config = dict(
    activation='tanh_gelu',
    bias='none',
    steps=3852,
)
Each number is 128 + 24 x the weight over the matrix's rms, rounded and kept within 0 to 255. Layers, rows and columns count from 0. Numbers have three digits each.

# k: layer 3 attention key, 128x64, rms 0.0749, rows 24-63, columns 0-63
# q: layer 3 attention query, 128x64, rms 0.075, rows 25-63, columns 0-63
# v: layer 3 attention value, 128x64, rms 0.0723, rows 0-60, columns 0-63
# o: layer 3 attention output (transposed), 128x64, rms 0.0912, rows 0-59, columns 0-63
k24:155132127139145113080117134136126167143107118109131127096110138090148146141104087105127121080147173114150080139142126129142142159169124083118135153144151151140098105115122121130137147116107102
q25:147122126136116095167139151116117108155123142109142173139106132146135097138153129120096120086107090125139126148195071128135156145190103137133165106123090136117145177153082159090087160114128110
k25:134106109165135091109093106111132180172113153105145110194129150136128140137122141081127155128123124093143155124110110134118151159116142105106205100130105132122139139141084148088112150139149151
q26:122109134148127080143112116132151109112157128142136128119092150143083118112144153175098158111114084140095160146154095097162126129106140114198114096142103133178140119160120143109138090128104119
k26:130106130128132117121107125139147151159144103109130111134092116109129088100186145125147169098130059121103138183141134093161095115145166136142145129114130120110157147113128189124141181138142176
q27:164119099120089123151090098128151145123093123132092072098121103131131140082142131168142088116140146107141081135166122153128131104135111111102138172130158144156162153124095063156112091109128104
k27:119118161156133151155114096107110148123097088131180136087134120142099116132143164164097119158136136093172149102162150126111051127102088108104133155150111133140127161173106141159109153140121135
q28:137122153096162116135129107136111124112201150110129151099134094153133122123142145170096090148065118114131106138116137117137118110164095098128120155124109149106128091107118135122150128101152137
k28:098114135099142119137151108109125099114140153128115121128093090160111157141152142153088115169101150118133127153156112138113142137155142169132157135092145123064147111157092107150133122123125122
q29:179083113166136123150114159161144150120123191098110109134153142101133131093157111119089140131128093150109102125137140124116115160156108139135133079167122108090143169097100187124151117092116125
k29:166110134105134105114127114108187114115135148105160107155153163118115137109121143099113175151072143104115140092152133148130115176120162152156141136124135078087089147094146151131138160102176128
q30:140136186101144138143074083089107081155138160135095088153128140097137146177129167120126131176130125141140120176106149116120130091100193113092112133162140125115136107137154137112111119142109138
k30:157135147152094169109106063137142063112149134120107128122091111154149148154127164118137111133161142155116102109108109154142131121106157100097099120175147127076138128135126151124140105133129131
q31:138133127132144147105147118116072143137100126092120131154134123157115102110115094115124132139157147094144111087159127120151148121172145122159122135131073116089151118124083111140119161103129141
k31:115132165117101087133169125111090124113114096107160115109135108156088156116124122084138079136165133111130154124147074116118159148153125156151156136143141090116139160156103120118101091106088167
v0:143133128155160147145138112099122104125143096135134125099178128114122120162123143154097113104147108095135122153139131155107141156114123138157147159145113143097130118136119176175147119164148123
o0:152124132141124137143131129153122123134142154115185131142112150124130109127141126131170112122153147131123113092130136119157155149143114141128086112139134132146153123160193133119167133080122127
v1:090139158149125124117111122107106096124181140108154145100155120130097130093111106150084158109101088130112133124211148138140137058143119130131145114118094153122107108169151147152170136134128165
o1:085117127127102122147088112123073114100141101130122170153086118143126076135107100113127104098148137137131085071146107119126092141140083093089087128128181112116085099108091149118144106135111117
v2:120125125128117133142097110126134133122149135140117137141101082138169122079060124137130140138138158135133142093131125116133138122134127157174139122135140125134127142120118117114140097168107143
o2:136130108146094126108141110115133108141106118148122131085094152121123109124131078128112148113117092128118132161140137114105111133108125137118103078122129104132078124137112120161120163135122100
v3:161119107140133134118104159122122117126122093123083138132135104141157126149136119152154091161173151122115106168092139138105121124136157134115141156113124103148159149129132101099113127105163123
o3:122140141144131114149165131121140079087111133146116092126128136089068140117117139105112154108089106098109104174154156136096156103123120167166127103181088121126127136120119140143149139130161154
v4:117114127110144127130151125105154139119138129183159147096121126124163128083131093105131149115102144115145135094151106129137119113155140144140125141136183126152118145137122102111144154158113129
o4:091162118125131112136143096112138154116119134169126137112131143149143136134145132116128122142154094137115158154113126110118153160110139106085145129108134126100085142126114140135147144108091135
v5:148134149153142114131142105094095150083151169142162117116143121122096072106116125161133120156148112130149110135144102119145151132124161152127143128127123129104162118118127157116135138122133188
o5:135101133096127121145164140138121139170171104163132131150132150139158083144130132106131161111120161122135117129089148113133156111152094096137138135108138118125090104130152143148130162131136126
v6:144115134111128146141143147143135150092132144152115119158108102118090128132148129120188145128116155145158128131109090124121143149123126112123147152123127133123114142080121132126109121157134127
o6:165133137134122113106142134105175170143157150140147150079141116136136146135144150102094132140117111104136113113104139134121121150121157132160128138106116124094136118143139097140094144110140139
v7:174111081101128121131143119178123158149113144144106164111193155077122142095157101114139073143135115112145122152045122153108078113177143159114147201100141161113130161140133145139110143148128129
o7:119130136154118102136167153105164157141122170097124092160105113158120145142166128142160135110119132101136151168149081151074134137081143145133140077148099117123147143147140159094099122102132084
v8:109161170145112117126126104115084141121144097128147098122109116133119146121134133101122105085177104113143097116103097137096105163120139126131138140141120133117161104178117145111142128127103142
o8:133085121121098110111091108137071139151117156120144118142141137104122143124092123130132142112100138167053123130163138116092134109118116122167134126134144148091178104111146142121118104116109171
v9:102114154119163124103141140168104176165125115148131121113105106130131134148135087113118156120119126136158166094150112062149132095099121078130101123126120128153161114091110136154096152144098137
o9:138163143128145110140090113111137100096131144151125154122128095098168126128106125105123153172144131156131122125074127139154127157144156095100184094136180121106111071113169094112099125156148126
v10:120156144079095115129111112111153118135150120093160140152141124105117148136158147110145139124174106111133126126158126147116140114138098157111123114125129164120161151119173115120166128098151161
o10:126098149128138153128085126118112138164138104115133133123155131146120126134103128141141139110131128120106085133124097148119127092072123124168134114130141126138123158123088161160160134144125157
v11:131123124094144100106159154105119126119138149086102134113072146122136129090173099108095107144128138119100106123119135135091148129138124081119054160138153141109115148108142152113091116093169127
o11:117111149105134112156127071181147108165114169077112126122160160115176141137127155139139136125129105129167091119117108131114109163172107170094127127111119131095147153122083162117141120168140115
v12:130181165158102127107142098095130137131100120161107142142146099148110162111112162141119159136113127115109149154153124114118127145122149122132177114150137127095148122135113104141116130116099151
o12:140141116129136149132104147124135131128172120138161155121121163175124104149110145089135118133123124162112115126130147092160155125167112125124107143118135190145132112138135130137103144137172119
v13:136126099090105127102148122103091137087098123142129111141094099113116093142161119156120110134144103123111123179134140154130115129142105114097203129157117118109119129134148134148134167138116128
o13:123127165115132119126151118102132109128136080113125149123146111167115143116117145128128133117106120076133111129126124112099147156107142110137115134124137135158122136124134114100117093126147157
v14:134104095129119106122121145145124115141086118117118091129111111083084118137126119117126117104138131129131139157103127115169132132124149137118128142091091111136160156158157153164145121134130150
o14:105175129136143138125128127109121122133131096119097091102104101165098168133141098145128122126121121090142094152115136139092106104105108139119147107099119110117125118119136116104091122092107128
v15:125149087127144095139161122103125174130090159122123148168128147111120126116156130120139139155145124134111143149113146109140132131112108045120149134149189153136125136106092137154128149121207132
o15:156123174113068169097084124139153100144141127108107097124147142134174141103149138075170128124123121104147150129105140154102138159142122083105143147097062106126113125135158103118091106145143127
v16:152083119100111120068131119137146134144124061146135104166123120167118144123115150109127101117133138129122134185125134130112103161097093134103146134089113141144119107109148129089145167108118147
o16:165152126096127122141125127149133107126128106119118111078103119161104114131082183169144125148086139110108129120148122091110147088110145174169133128145138104191144146169050105105123131118171142
v17:141162120160124178154145150149140105163153123136134085103170126129136121154142162120159114126096127160134153131136134130149102138117136105151157161141151166159150128092115121141110151144126150
o17:155149137140086091118089129097116137121091135126164168139129125112117148141138123108129130166153095132134115123112121119155129123134132132154144129163097088110107142168143112115137117097162167
v18:128105151156154083143142108152120110157118119093140122133140110133126149132102089146096117099151113127133128162121135139142163154133158144145135083148127140129143105098125143137165142132126138
o18:131122106121155171134118133126134106145142092130101115130148119116160120123129110151174160119116147095126117127107144095137120095151108124105129124163162110162130112114152103148098160100104129
v19:130097145143091160100105139182133115131118139124137072126132144101158118156158142152129151114128112149136098100132135100143115152137099116128109118143146119116147112142136128127093127132172123
o19:096097113141111110155134094139134138136093123098140164143151094117122146120112154131117141140187117115136125148089140120151165157191145140150149119136070112116117153137121097125142099149135131
v20:151155128120133107128114163107118166181118148114134143160131160158114111097085142118112152184146134122124133143143148130169080142142151125129081112109105169159069089111110159136111079147099116
o20:125082107109108158112131158147182119132106127098142122109118102117162107091185102110103107151092141151124154123129151187138120080131132152112177168144157106142111134112116141125118150120165099
v21:125126129151147121132099126127097132100151112177125132140156156154138106127114126164163099090107138106123113155104148122122120106142145142123079136118134180144115119159093140117122167159118129
o21:110139107115136093164171133134108117122150161156153145126120129083114138092147131106132156135132138122116130136186150115101153130168104110137142105120143087142100088137140132117131128085103129
v22:150139120114126064138194168144142147107129108139095157109143151125138156176097119114152071095117144121109104137111130120111081141147103079102158146117171120126168147122139149097084054159111076
o22:144121107154150140137101097133111139083084168115131142161150148144120131071132130125106121089109101118101102105136131141073107129070171154129134181119110153129119165138146131135127177105123132
v23:131175103142150126131147159089088146160119168157125119150124115103140131097142105137120085133117143127101133149153108138126126101120127115095144124130129096106143122135114079133143144120119125
o23:131135155113125104114125117123152098127166137146124140147146144129100158132166101089115160164119111142148136129112152076089137105094117120112112128109137124133103132158140148080126143131120119
v24:138119121139137116114085110139108125127147133117139123131146155111109122131141099135120101087144120132145123131147111161152116133118147089125121110141157118167141119110129128149158101160097144
o24:125154140125107143118136113113133114139124115129151131145149089138142142112127087137112164107121126133104118098123156108097112117135143134120174123160108093118137113158136131115126126117108170
v25:158107157115158124123125108129132107099138113117126092112125137079155125145111144125169102108135148117097114159117166157121149108103151082099146118133147148130130086156113138182158145113101146
o25:112129119138145146163133138157137089132135154104105139166178157135120122135126119106161142120097139099118122095172141116106140133124138129162097106088125094147149132108102086128130132094148116
v26:143143107142137139146170161180117087147099147148140122094108138116115114156139108178071149132140100136131129112154113151113117117087153111087116197100133187099108151154150091146149135135120115
o26:114153116159124109139136143091102106119148153110130182164189153117110158093136103120120131169145112120141140134112101152181086120177161155107169123126154140095126117155135184080136102120138133
v27:169107109093123090144124136098097133135144146120125138123093095151172129109127134122133123109167129160102062074117113099139121107170091131129078128154137125128116110081105169138137144106110121
o27:081103133101150144137125101161139143162082118119123151106102163089162122100115084123128174146111106125144158124138111162143161140106130121138135112114133121184112156112134125142128157159136124
v28:131193148118139131135146111131078158114121145116174109140133075142088101105096121153144168139084098149142123157132138133100192114109185122132098114153119063129130122130135119101110155124126149
o28:142118120112146113123155159100121113103143110134068181122120141117189178145141153138114123135143140141117075135085164066132108132139125091124117149117143177095100088107134145143138126110119114
v29:141122144161167130118139112143144115161147109150133140115147120128099109160114142144109145108127148125123158116139158144101108166120106130117119125140134107139133143143109135147128145150148088
o29:132134156095138139167123138109125151074107117101127138137098115135136113088103107124130108140136163143115117108142134114152098129179167126109120105139117158135119117123154100103144123107123132
v30:123135146135108120089115125168127118136148137166139108160175115127147119151163141149143143120109127093104123135131122153151106147149109137084084153140121135113138135146138178149154144139065127
o30:106137140129135125180137093124127178139129125081152125126138128120099167116127132137145099125161133166122131144155127124125131138143159116172163122122158131147146106135150120112094170099119112
v31:102089111189109119073117133146119118128143136146126110092100134153143135135151157124125153156149162117143098114140155131166123143097136139154141120163095096142105181114155119119154135126137133
o31:128147153112149107141166140147098110097117114132133111109133079131105102168112119160101111113120135128129149152138113144115132156180073140126153156152104126141144099149140146118125121153143167
q32:087157109134134143115110109111102119129117152132098143136141116119117155125114123160144135151124116113176134114134091128116148116115156106146151125084144117121155144153114169141129138119123162
k32:087131136127134110119132137131129136124100125128093155114134113086133120137139105141141146142133122158164124126099102143113125151138155125133123109142121091137120130101142130187120132137113128
q33:131123143077120113117122139101111133126131131134163143141125124132102098138122114149110128129098166089146095166099129134128109119142100154121104147129133107151104128128140128115146130110156144
k33:115132114112134109137091120118160124116131129104123140153128139122137113119132129161108148120107128113158118142129137114148114115107132146155161124110127118095141145143133155100128100164137139
q34:128133132144126101115144126148134121138138124098130121133146131127108151167129101127114131119097136118175138116123143176143159103120115101123158157115106097150131133119118149131135109127117119
k34:119133102138115113135113133145145123148145121118126106135138107143114124123147122109137113103134121098163125144127133096114080097126141132130121150124135120120137090136128156094106106132125121
q35:140149137173139116128079092144147121142110144147102141109145127105157132132134156132164127145112116146136142136111115148121135133096161142118105116080140101122132136121143089117136141152125148
k35:134125101131127143124100106140134123114138140148122103119121133107105121140102181141128167124124115133140108103143116124129190134121153132117109140132098123098138168125127110124147145175121142
q36:104076134143163138129163148097116146133126118150178103150100120162103103128095167156125149139167153141070121130128106099148118137153096117119112075146153131153096119112137122106148152143105109
k36:145140171154138121157161125152133145114126130162118139102137156120113121132130136115124146115089133107105148174086116127104093116139135178121103111131150138134143145123159118141121102091102114
q37:122123167132119126090148148130126125142138131114155122168123129119109086143119131134145154141126126134169128139131195149120189090113122114177103176136114116126138134108131097135118103136104135
k37:089154132136122117095118164182093130156167108129159152164084079153103124112160097133164118129164165149120119117114133120135102102130113115129128162132104111126127063105139130157126089119144179
q38:143104137136122129157119119123130109141146105139122135129128143117129136140168097135129096090114096131175105100120141123138150125143126111147152146147133129111115130154151138155132068096125139
k38:124120091115142102139112113151135087148155099125118143143132105139119149128182138148139104101146101121120115119113148093150149141160149138121129144142121144141136141127146145146119148166124130
q39:123122092119117128133107130138121133115116150094144147134125139147157097131092116110116142139167163089102101090133124117161142127143144136093099129123165147153112156143119136121151137143114141
k39:194129132121134172158094152122142135141122128121104115139119138085134138129141125124075135130170104097127066155147094168148165153069122097110152097151137148135096180114116124134126090119106194
q40:141116121146115109123108141142121154126143127103105112114134181125123112128154144123183142107135131129148128115160154133140141114177116107147120138155129163109177161117139138140133095123122093
k40:126139072125107082147128118160088114146167101109136114132081118155155106117133095115162120113126120116113155108139206114138142127145132136132090158077132114102135108124128107148115139174124091
q41:138066134103127108139133125123157079150162123112149168127130117109134160113164123126108127148078095092156140140103134107135164128136124098164140156129108118144155123138125169139103105080120135
k41:140104134122157124126122140130129133135165185122131122173143159157071136082142128147118128112134113153122146111093171102106093152151131150145108123105119078130145094169164129123114099125132136
q42:136101141147118108132122118132166123151150098120139128179141150105129152121141104159106120110110106134181117118110150158146151100127116095178149150134105144081135120146129160185120112087137136
k42:122125109137095123121141124151122130163127113129124112115139134138105151120099149100097118112142158138113153115135171131161133152155123137116099136122133123134133124126164125130128135148119109
q43:115140096150145125128129132115118139155106131119102097149141144132119127126099136103113162111159137134087141136157129113114131116101135145128151080103124121098129113083126118111136125158141125
k43:107136161125153151120133120084128136127085173110089115125119137114106184118073148143096150119143121074115133161110041169128118123096117137119153097132108121123137151119117126089125127142143152
q44:124134114119147138130130136165102143147107101114117159158131140163115105142140131151137147118097132130120131112122120109146175121088164165140134135108126136116147155124117135132153131085157117
k44:129151131096134139125093137134099125139157108134120187161114139094136118142115087137154160114118115123142155132143132125146181135126128128138098131115153118121107135163129127145143141146131127
q45:107104103112119122151114124157114128098181085129113103138157136105190110135118136136144117080115136147143159126137134085134105106122121116151138132125094130138166111134155109128120090117159157
k45:112142128088154168102123141103131116094157125113118157106134119144187135154103121150108092122123096154105139087129158145123112169185149128121112109164127103125160112141112104129126110156133144
q46:114073166154127124154113121121113143127152134122135106147145109113101148144120176137099120150104115128142129119142159133114106137103118078141132144119133147154155097129110133134131150116137127
k46:124107120130104124097107123139090119112134121150131121134145107162104121134106150142093123154116123145114133111122120125132117108130146163146139148133115127167148119132118128117126108117143150
q47:113146140118153122095121136126118148121130136094140097152117077126101132137113126118111132109168124125118115139142095129123155169137156129128088124135118106143152124150125114115139116113126109
k47:100101089123128144132134111150127108115136128111120122168112110114123099135146105137112124144131133136122125140154130164159135166157086114121118110114151111132161143143131106095142137151134117
q48:096123123107103120147111144145132130143107164089115133117114140145122151141113137119122139095113138132137165124133094132084128135155161134118130134110143131124159146107159114120055090129144125
k48:103153107105130135121143089100117107138143135120141127144108138138087182137155121118147122080128132133113142149133178119108140162153122105122109110117165092125137102130161133124093122153138138
q49:133135114103132134124116111114156098155135146132137115142158088133129102122137152138142132130154141130115119141129120162173059141124113119123098137123142150114147136125122125122141124139113141
k49:149134132114081121128127126125133130164115104110164138129121145148159113169124137143096146154138144122103129111125107155105094147137128135129129129128130154128140136134134123152153120163122114
q50:139150127141121121124120142130161146103105118129128090093136110112101108099136132124124137127100117152157144157135087164136148134125105152142131101122123144129122107140102148089151118113129150
k50:115142120146114103132148162120163116127122128131117156124086121147116124153145145144105135152095114124133131118126136177109116141157153154112140107103163120103135105164144142141146109121105114
q51:126127145115134107172175111126124170145122157117128138138138104141113162173083139136170118076146141089148156097126137132168146141142089130156115116121138100142135089123090136077143097137155123
k51:173148105116125180135176065135141141117127117128118119147151140135102161089139130135118123138113117084137106104159117134122115142178098117142104132101120084084120117128095143096139109177109103
q52:111126133149135157149127102138152137081087137128137109112137109141113132119114124143136153128091156123105104166118140111143156155155105159101095145126152176108137121140140082139147147116137145
k52:140127163104128141147136149114145152140135116128106127139102119150121115126113136125109111107108129105116128123107115130121146108133124146090143161111174139121130137103103147108136108139115111
q53:101113120115155155157165114095110125106139128144097118128092151119120106139161152130134128111162109126160138116133114105109113146143144141102145127197171153109115117127141134119133136108123106
k53:121145127108138165133157115139115132131154160153115121137113141117125129165115146104136139150134093118151125112091098104152149086101142167114146123165120132157115119115113113150125180136144112
q54:132129081134158139129140121112145136133103153102112103136119116138132145134129146119126147116099135095122152086153113156101148132122135139150119138161154116147140153148079165143158137126107134
k54:130136108132090137134151136127140149144147131103118125138141092115131148126116134132094159119114114100163071126130117121138112092104141098176116127119132131143141134139128135128126115145130102
q55:096147107139147128132151150097117139114100131133160143156134107158143104121103101112147138124096108127153102155104130117137123146119160101112112116104128147149096140135121112097113116121131126
k55:128148116093152151126147145149131153116120137121163129165122122153109109131158112139127127105080113131124143136115105129083138133121134133165124128104132143140094131111128132106141161105126119
q56:134130132126138133134144126117133139144116129101141118134113101149112126132123130090121129111118138110125154124125133129133130118170111125107121145104115146147138134087122121133152152138130148
k56:149137139138134138120156113098119117155132147112136113147130141148132124107095141146132113135125123103147117129138130118135141085137127109080145133115131140120134116144139153139144123119173149
q57:080150138140113081108140132156130115143079146144153151120145117112143126153133131110116103134124130146163157136124116139119149140119109117152116163149116107118098140118107113115119119131135106
k57:139128134155117119148141099152097115121082143111172146131127098116089118139163130131125131113120160131107102136146124108108160158101140131113100128129112089125117146141119137135133116129120146
q58:175117118120103140127147127151141131115108126116134126108130123123104095091120108128140121115137134094133156134123130134132113127136144135157146150161117117176134169153131084134135135145136108
k58:094134129127141120105165151122130113138118167085142142116140116153162125150155144110115112130160118117143132101118144153163125143132158111123145127088134126120124137137102127128100161111173098
q59:123123101115134127100149125107098121070139132098118144148089144158122129151126080117140133137120121099143112131162150126123125115150114145154137135132147097099121153126144122137133110158112157
k59:113121162105117148122107167145113104133163131144129152126133144143125139127127095118139099126168154124164132100139178120157122117122106112115128150106098144119105121104154159094125148153106106
q60:137129106133104151145123158136128126126168137158172147132125130105098149141126126092143128157118124125076124136110129141095117129119102080128115107142102151134152136116115107134108143122136153
k60:132118115139136136151132130091110105116114112121125130110139086170121119144123105109116121147116113141107165101160155086106101113159133117179153125166124120077122146110131062134127127132146130
q61:145104169133125121135118150111106121131137144138159146097128138146130097098114158117131125129110133149107127139117136128151137127144116142130140130123132091134112155104103141127143125148142114
k61:117106144133151133151111137122115149116130122135160159156120147126129095087133141155123117083112122141119120143125107121124103103148112123153164128133110110099104131125108112142131105123141134
q62:151140099105127127168111138128129128119102104155137120123103083177128121154099121157135109118106171131097145133108104111120138151112148143110134119150157155117075118127143124115168134121151119
k62:170099152127105131147105150102123143158124112178156095142143118087169133149106140156126128098099117092127120097141101128128147118126098128127135127139138119114115145129100158103116156127154141
q63:095116116155124114115111136151129121141134172125146136138141152123139115129111135086095127164151073102100126135099147112110108138110125103143139123117156139111099124130111138152110165154101139
k63:122086105121127139122123121150120148132147162091142112098146103136110155133145138124113115168128129153090106144127137118124170117096135158156143131152105139118104116130120144144137159112105143
v32:113172096123148153139149103137152142137146144130139139124124152099132151155112131119148101104124164124121159119156121119175121111137125108139100122106110136144134110143146158145121130123131135
o32:091063137137149141140150172131124101126149119113133113117132167153163061104137127105118134144125114136141114156064104109138143141153109135107123115107139169127086152138118110152174118127152133
v33:116148160124130150135140085110064147144121152175124163140123114162148101088127128102168132151115125143136141151106136134102141137112147109167143101154142100133141163132127096111120137105152138
o33:119147080152096139125091123137137099156096101074158120117162084124078127121129128144135101093149127098138121077148091152096142142149106140132140140121143130114149114151132138123125138119103119
v34:099148127124137131125135100136129096128133092130109124162128108125134152138117119132146139112140119143154165105145137166097107161139157130152118138125156117109099144103102101135145105148122134
o34:145150132115135096133124158129166128116111171147146120111145126111136099110152128138117150176097119123088142114143116092124140125135135110108140111146133141131120145110132146112114184132110071
v35:134138137117094148124122092158153128140106124152143124105136160110142158143113161141142136131111126151118119108153130130131130143131100120115145132128136143145118157113151123120131129103138104
o35:108107097098151090129151139132129108116143113106157127140105155145144107125132137090132138108120109100098118111144119123113123117151106123166104142135131147144128115122153131165166120103143113
v36:104127133103135142148125128176152133111128137100121108111126127110147144141094122145138122138141105121165109157104165149110146121133138139135095128166128132140124131125140101128111126115095104
o36:127139138144123092130140132110116161127127137121140127150140129132104126130140151115154131098118141122108150141131094132120147115157114087101179106139127130135120105127122190128109127107130132
v37:130144151117124153140128168097114145132143073132162123147114145133110113099102141144094114147101104133086071117175150149128150138141140108140121153129133158139118127097111135149120156131161151
o37:133117122132102138156150093142176151139156170123115086129149139118141153144099104075138141139172125115138144124119089108109099103116144117123160113124097081097127139148149129108133119127104150
v38:136098131137106105135128104139128120114135138134151164137159125113140158116158155106123124145124129154134111166103121093123139152138181180177134132103138142133104127127144150098156102143108135
o38:152152163123131147142119112106134120112127085144108117150117119126125107144086101122141114104149146146126144094143136139170148094154169094083129115172133122118114132154151074148098152134181120
v39:115139117145139133128150147097125115172117117122101128126156139102125156115102123126124120131109147115153106143134114125122153143138142125143130111128127134133127112134146142168153117152123108
o39:103136161141127114131141125120115089112153121128116116108084129161113121158136124101100127149155111084145110141143124093121146108080107084118141110146149134107144122131129117125119149131120153
v40:127168146124132150155128116108125138139132140104123151089121130116127149124137128112130160117153127156143155133111148116115116168151133127148120140116131116069142121143159110117161124146144093
o40:111129112129121148088156145164135131134116104154156147124090086126144117132135135145112148164144114142126125089146144107106125105121142115114145160117127117179117104136117114130133156133136124
v41:117156124099107115118135119126128156115137079097136144155122184141144162145146098155125115101126176129133110147142108160114132140127130115107104118128122128127137152125107145118136110128135122
o41:125098109146144156200145157110193136115145130132116126103107117146143124096142120104133120156096118108090108144139134096127110111146126134148150087130137153150135113146137115121137111104123122
v42:106132154126116135140121102115120127118152122149147148131154107130155117134107126115101149127144130112123112114149144117079143125110114129108155103138142092150123150161124124111155142104135085
o42:150133148155114125113072137134132126146109126087131152090094135133115157108132126128138139108166104075122133116111122163130108133145125113178162144123108155128167124109135146135146121155150138
v43:110123168145154155142121126129126087099144103134121075132140140129127129125096108118124118094088101146132124107117148143116165121103083117120101117146141123109153134079174146120146147129118134
o43:086123103089109138126135133128159161184109163112142152156117149115139088145176107104120142143173124113118140143174090141117107125089112107146161130130133115140127141172073167111154121081130116
v44:130150162144081111097125143115126164138123111170138183150105140143137140079123111084162149161152131112136106139128151136116154141114111124119152135091129147150105135098123130089120120150121142
o44:151144077140158137154137112145120112137138099084115144113111097122138130128113138130123135105152117122138159096135105093130131133167166105145100121139121110128164082161152111120152124099105134
v45:118124144127123141113107143134129145139104142160154142116165122107157088132200133139129154133129116131102111131084110146136151125120150094154146136133139141166135135147135134155124145123123145
o45:122137147126129123103165107128148145131136129111112106121144139135053150138135139143101115122132156139157126144155133122151139135158101154128094105117133144087177096096141113138110115153144106
v46:125140100140155117128120165130138114119104132131122117102111166137142120131136121127148114127146124137145161145125160127141115132134133110132136126135133133114149130118164117126142146134113140
o46:112118122105131137126154129143106138148122138139125125134155110104133126145141151160114126148100144142129115129134136145118148125132139134123096140130157125155113121144112153117119100107108162
v47:127178117152109135126125135152133154131129152117100110134119147137138130135167157142157172118128143139100130131124130160141138098120150121129148129116120101146119131153169147174142129143116143
o47:131119136096138125127145116142128107109118149107164160159153138133142146109118123154078108161107134132125131127107121112147132155176115134140110141105117126114160097140168108124113144128163136
v48:120127113082161136137112171128099108120137131126098131139135112104096148124124108103151101153094117106101115167121106147108144095119148126146133142126123140106104141159128126130095084124142123
o48:159125128163136153157135108129119141127130123122123078086119149152107111122091105144126102122148158132158107104168091138133096119151094132069143147120170132152126103128109126137121146165120138
v49:133120113164146120114141162162160145105133145161118104149144154115114135165108131124134098156134098124155095117133158100104132136173118143133136126135134123158134115104114156102122134134111110
o49:152112128138104124119098126124103151179133123099157119086130136146111135112123145110116122114122128115091130129097118127128119081110121136104139145137136131063101163129154144141114125084113116
v50:146119101122147144107118127127129111112104136142107142137154178142142096131147131150096131117105154120127150129092119129150104145141141152123123112121097123130121110179126126105135102147081080
o50:130130156134134116124121168118097162114148128147092109134112109155121166167111128158105109121117168106106094139152156127082134123082122129135090130107141145137143113089135081133090132160128133
v51:161137084161099138140132126140139124132105135133119103126149139072168140149128129144124092152134145137101145136135107158095112120134141114120176148121134117107137100098145119150132132130155130
o51:099047116113176113107139099157109141112129118133155133118161141140117126121141114121122158158084108125131104109134152169189103130126116142148112153146146141122134125083148140157106144137140142
v52:148133125118112168118152106164113115130157132127119139116142105158147118119105090123146103134145112139150116145125121134138102073109146142130103128107147098142111103142129092095131144153132127
o52:149138144129154113129104117126125122135091085166133121154149104166115102105150121175145141133089116099117117109139092153127121157153116085138133148101119169138092132111124088157099135157133183
v53:168137164110146104128132101135110144123111123139146118129139120124134146178151128114119113127120131105162106155131114145160137130111138120130113136132137106138130132115124131116134136121134111
o53:074109119136115117116090153091118095121151111152116133097131135114098122142133156131118132090129118120096128134157148113116141137140132123144137120152127181123092095108155130168108135136144095
v54:126089137171140145157121149128116097128156125098096112134143169161158099111102116126116108110105130121115147120111120118126125104103145113108127143125149127123091128119155118106133126112132109
o54:116116112118139129138127126143109152134128147119113125143141146122149120147146097153149116110117121098136127124149157162094106142101135096145111092114135152135155109156115140115110136128124133
v55:142158116154124143114117129128158142121144143127107109111132135125110131149130153153115106132138099121155149084146177158160123140103135099167121140130113113144108161131133099123113127132144154
o55:103090132108167095115121135121109108146125156130132153145161152115155126081148134098138142163136127135118146150147119119124145177112143129099136137060111122124106106088111122151099136128104107
v56:104139086126123080143129113115141122129134144163137129151127116122122107121083122121121138121118134122142145178144148094089120122095130111128145172164141130095145123130104102120123147140117156
o56:117134116112142133111115152124093128160109097102120138118135116115122140154141112109133125163146169134136142085108120181167112123150132146111133121147135090134136160111119163111114120123122107
v57:116142117112127124102156120144106149102154146133141098140134089113113155124129136110113110100117143154140153122130096115099119125084134114149113102114125087122157133124134124102104146114148142
o57:125094111119138154113095130123160111145120105110130177123148134127144102089155098107141119152138148114141103119121103137158115148133114152116140144127142111122093147104097106165150123131134130
v58:129150132139117140141111158096166133134147146131140122162122132110147113123101087136124134125137130120140108130093124114112128114115134154136091126103143116126143122102094139149142152162149119
o58:147107114122147119125128128124118159144145101112119142112139103142133108120124104135119135143154116135127129178111108124153124102105133099127162126147090111127110135141130131091130145134110154
v59:130087113114129157173107114087115109121128121116140134131146127141136132146145120147120112136152133109110132098161105129109141113150140132122113102160157117117124145121116126136113137105131122
o59:144104161156117128127110130120145120104119152152103111115147118118119109121139121107133129118107090124125085114146142167117155103088110119148129145129154146154136150114127156120119138162160129
v60:106157126134142107107149126126133083100135093127148151134134109139155119174133144110173124142127150125116137126117130178108161123116130125133134127150081121103123120111115130127155120131130145